config = dict(
    d_model=96,
    vocab_size=8192,
    rope_fraction=0.5,
    init='normal',
    init_std_qkv=0.0518,
    init_std_down=0.0,
    optimizer='soap_variant',
    lr=0.00936,
    lr_head=0.00685,
    final_lr_fraction=0.0,
)
Each number is 500 + 50 x the weight over its row's rms, rounded and kept within 0 to 999. Layers, rows and columns count from 0. Numbers have three digits each. The size before them is the row's rms in percent of the matrix's.

# layer 2 attention value, 64x96, rms 0.271, rows 43-63, columns 0-31
099:431541464516378556476502471585551511490535441531487549502508548466496483574456511569485456535520
106:548407451478488456452576458463501509502524542491442521481475480460505457474494578571519482534554
107:548502499419445522475481552489523472490491531443462539492484419446492578521450589578496518499426
110:483514459476525418466541439503439430574465408543503520491469445436494482507495526491498505464571
111:506659519477517488604470482520507533448519483529564494529415479499483472415438510484521572507510
102:458511425428511564509451443438465494423438495441452510421617531506443482528544543560500431523522
106:423498477565418467521480467543574542444600543446519516552511565409480474472474469582406503513596
119:564442494477522583429565499563511450447467401461501513508490459459520504519457457458516536535504
112:458515456510537419423583484480503475518489448446475502516479544492452550531494458495480396517622
107:514517505439490560550515540470489525603479503525545525488520441418390414432426442534527528474511
103:552393489584435490583465416555575481453514548512589498484454445478476573483477545444466550520531
116:466559515572438491499453616552516523426453519545514496585515527539526459467473438493556562540540
092:457502543475502420576497480435488531465525397418614435501489421547462538470556455481531506534564
103:486493535515531499509556511536394478540436390507503470479497528466566483403588454529548531517480
105:493520505545444511483499450480437468481407490512481559441485476503582513532535523521497496518445
109:528474518504507525453555501492554483572505560517486554424476439599474515577509463543498475570620
112:514435520476471574460473480540559522439573499457527454558540549427520498570521547535508501456490
102:459500508501467438569556474445482498485490497446490483486570432419473459523591557488495496587549
114:533472506447492507522466483494421607472620545445510430489519491532515549589488533525551416492461
099:456519476438481494501601524522525530464557549541580522534473462475427514423458513538502529543487
104:488574493444461512535452432477439519505412559399487520547467397478525431502509493470500575523456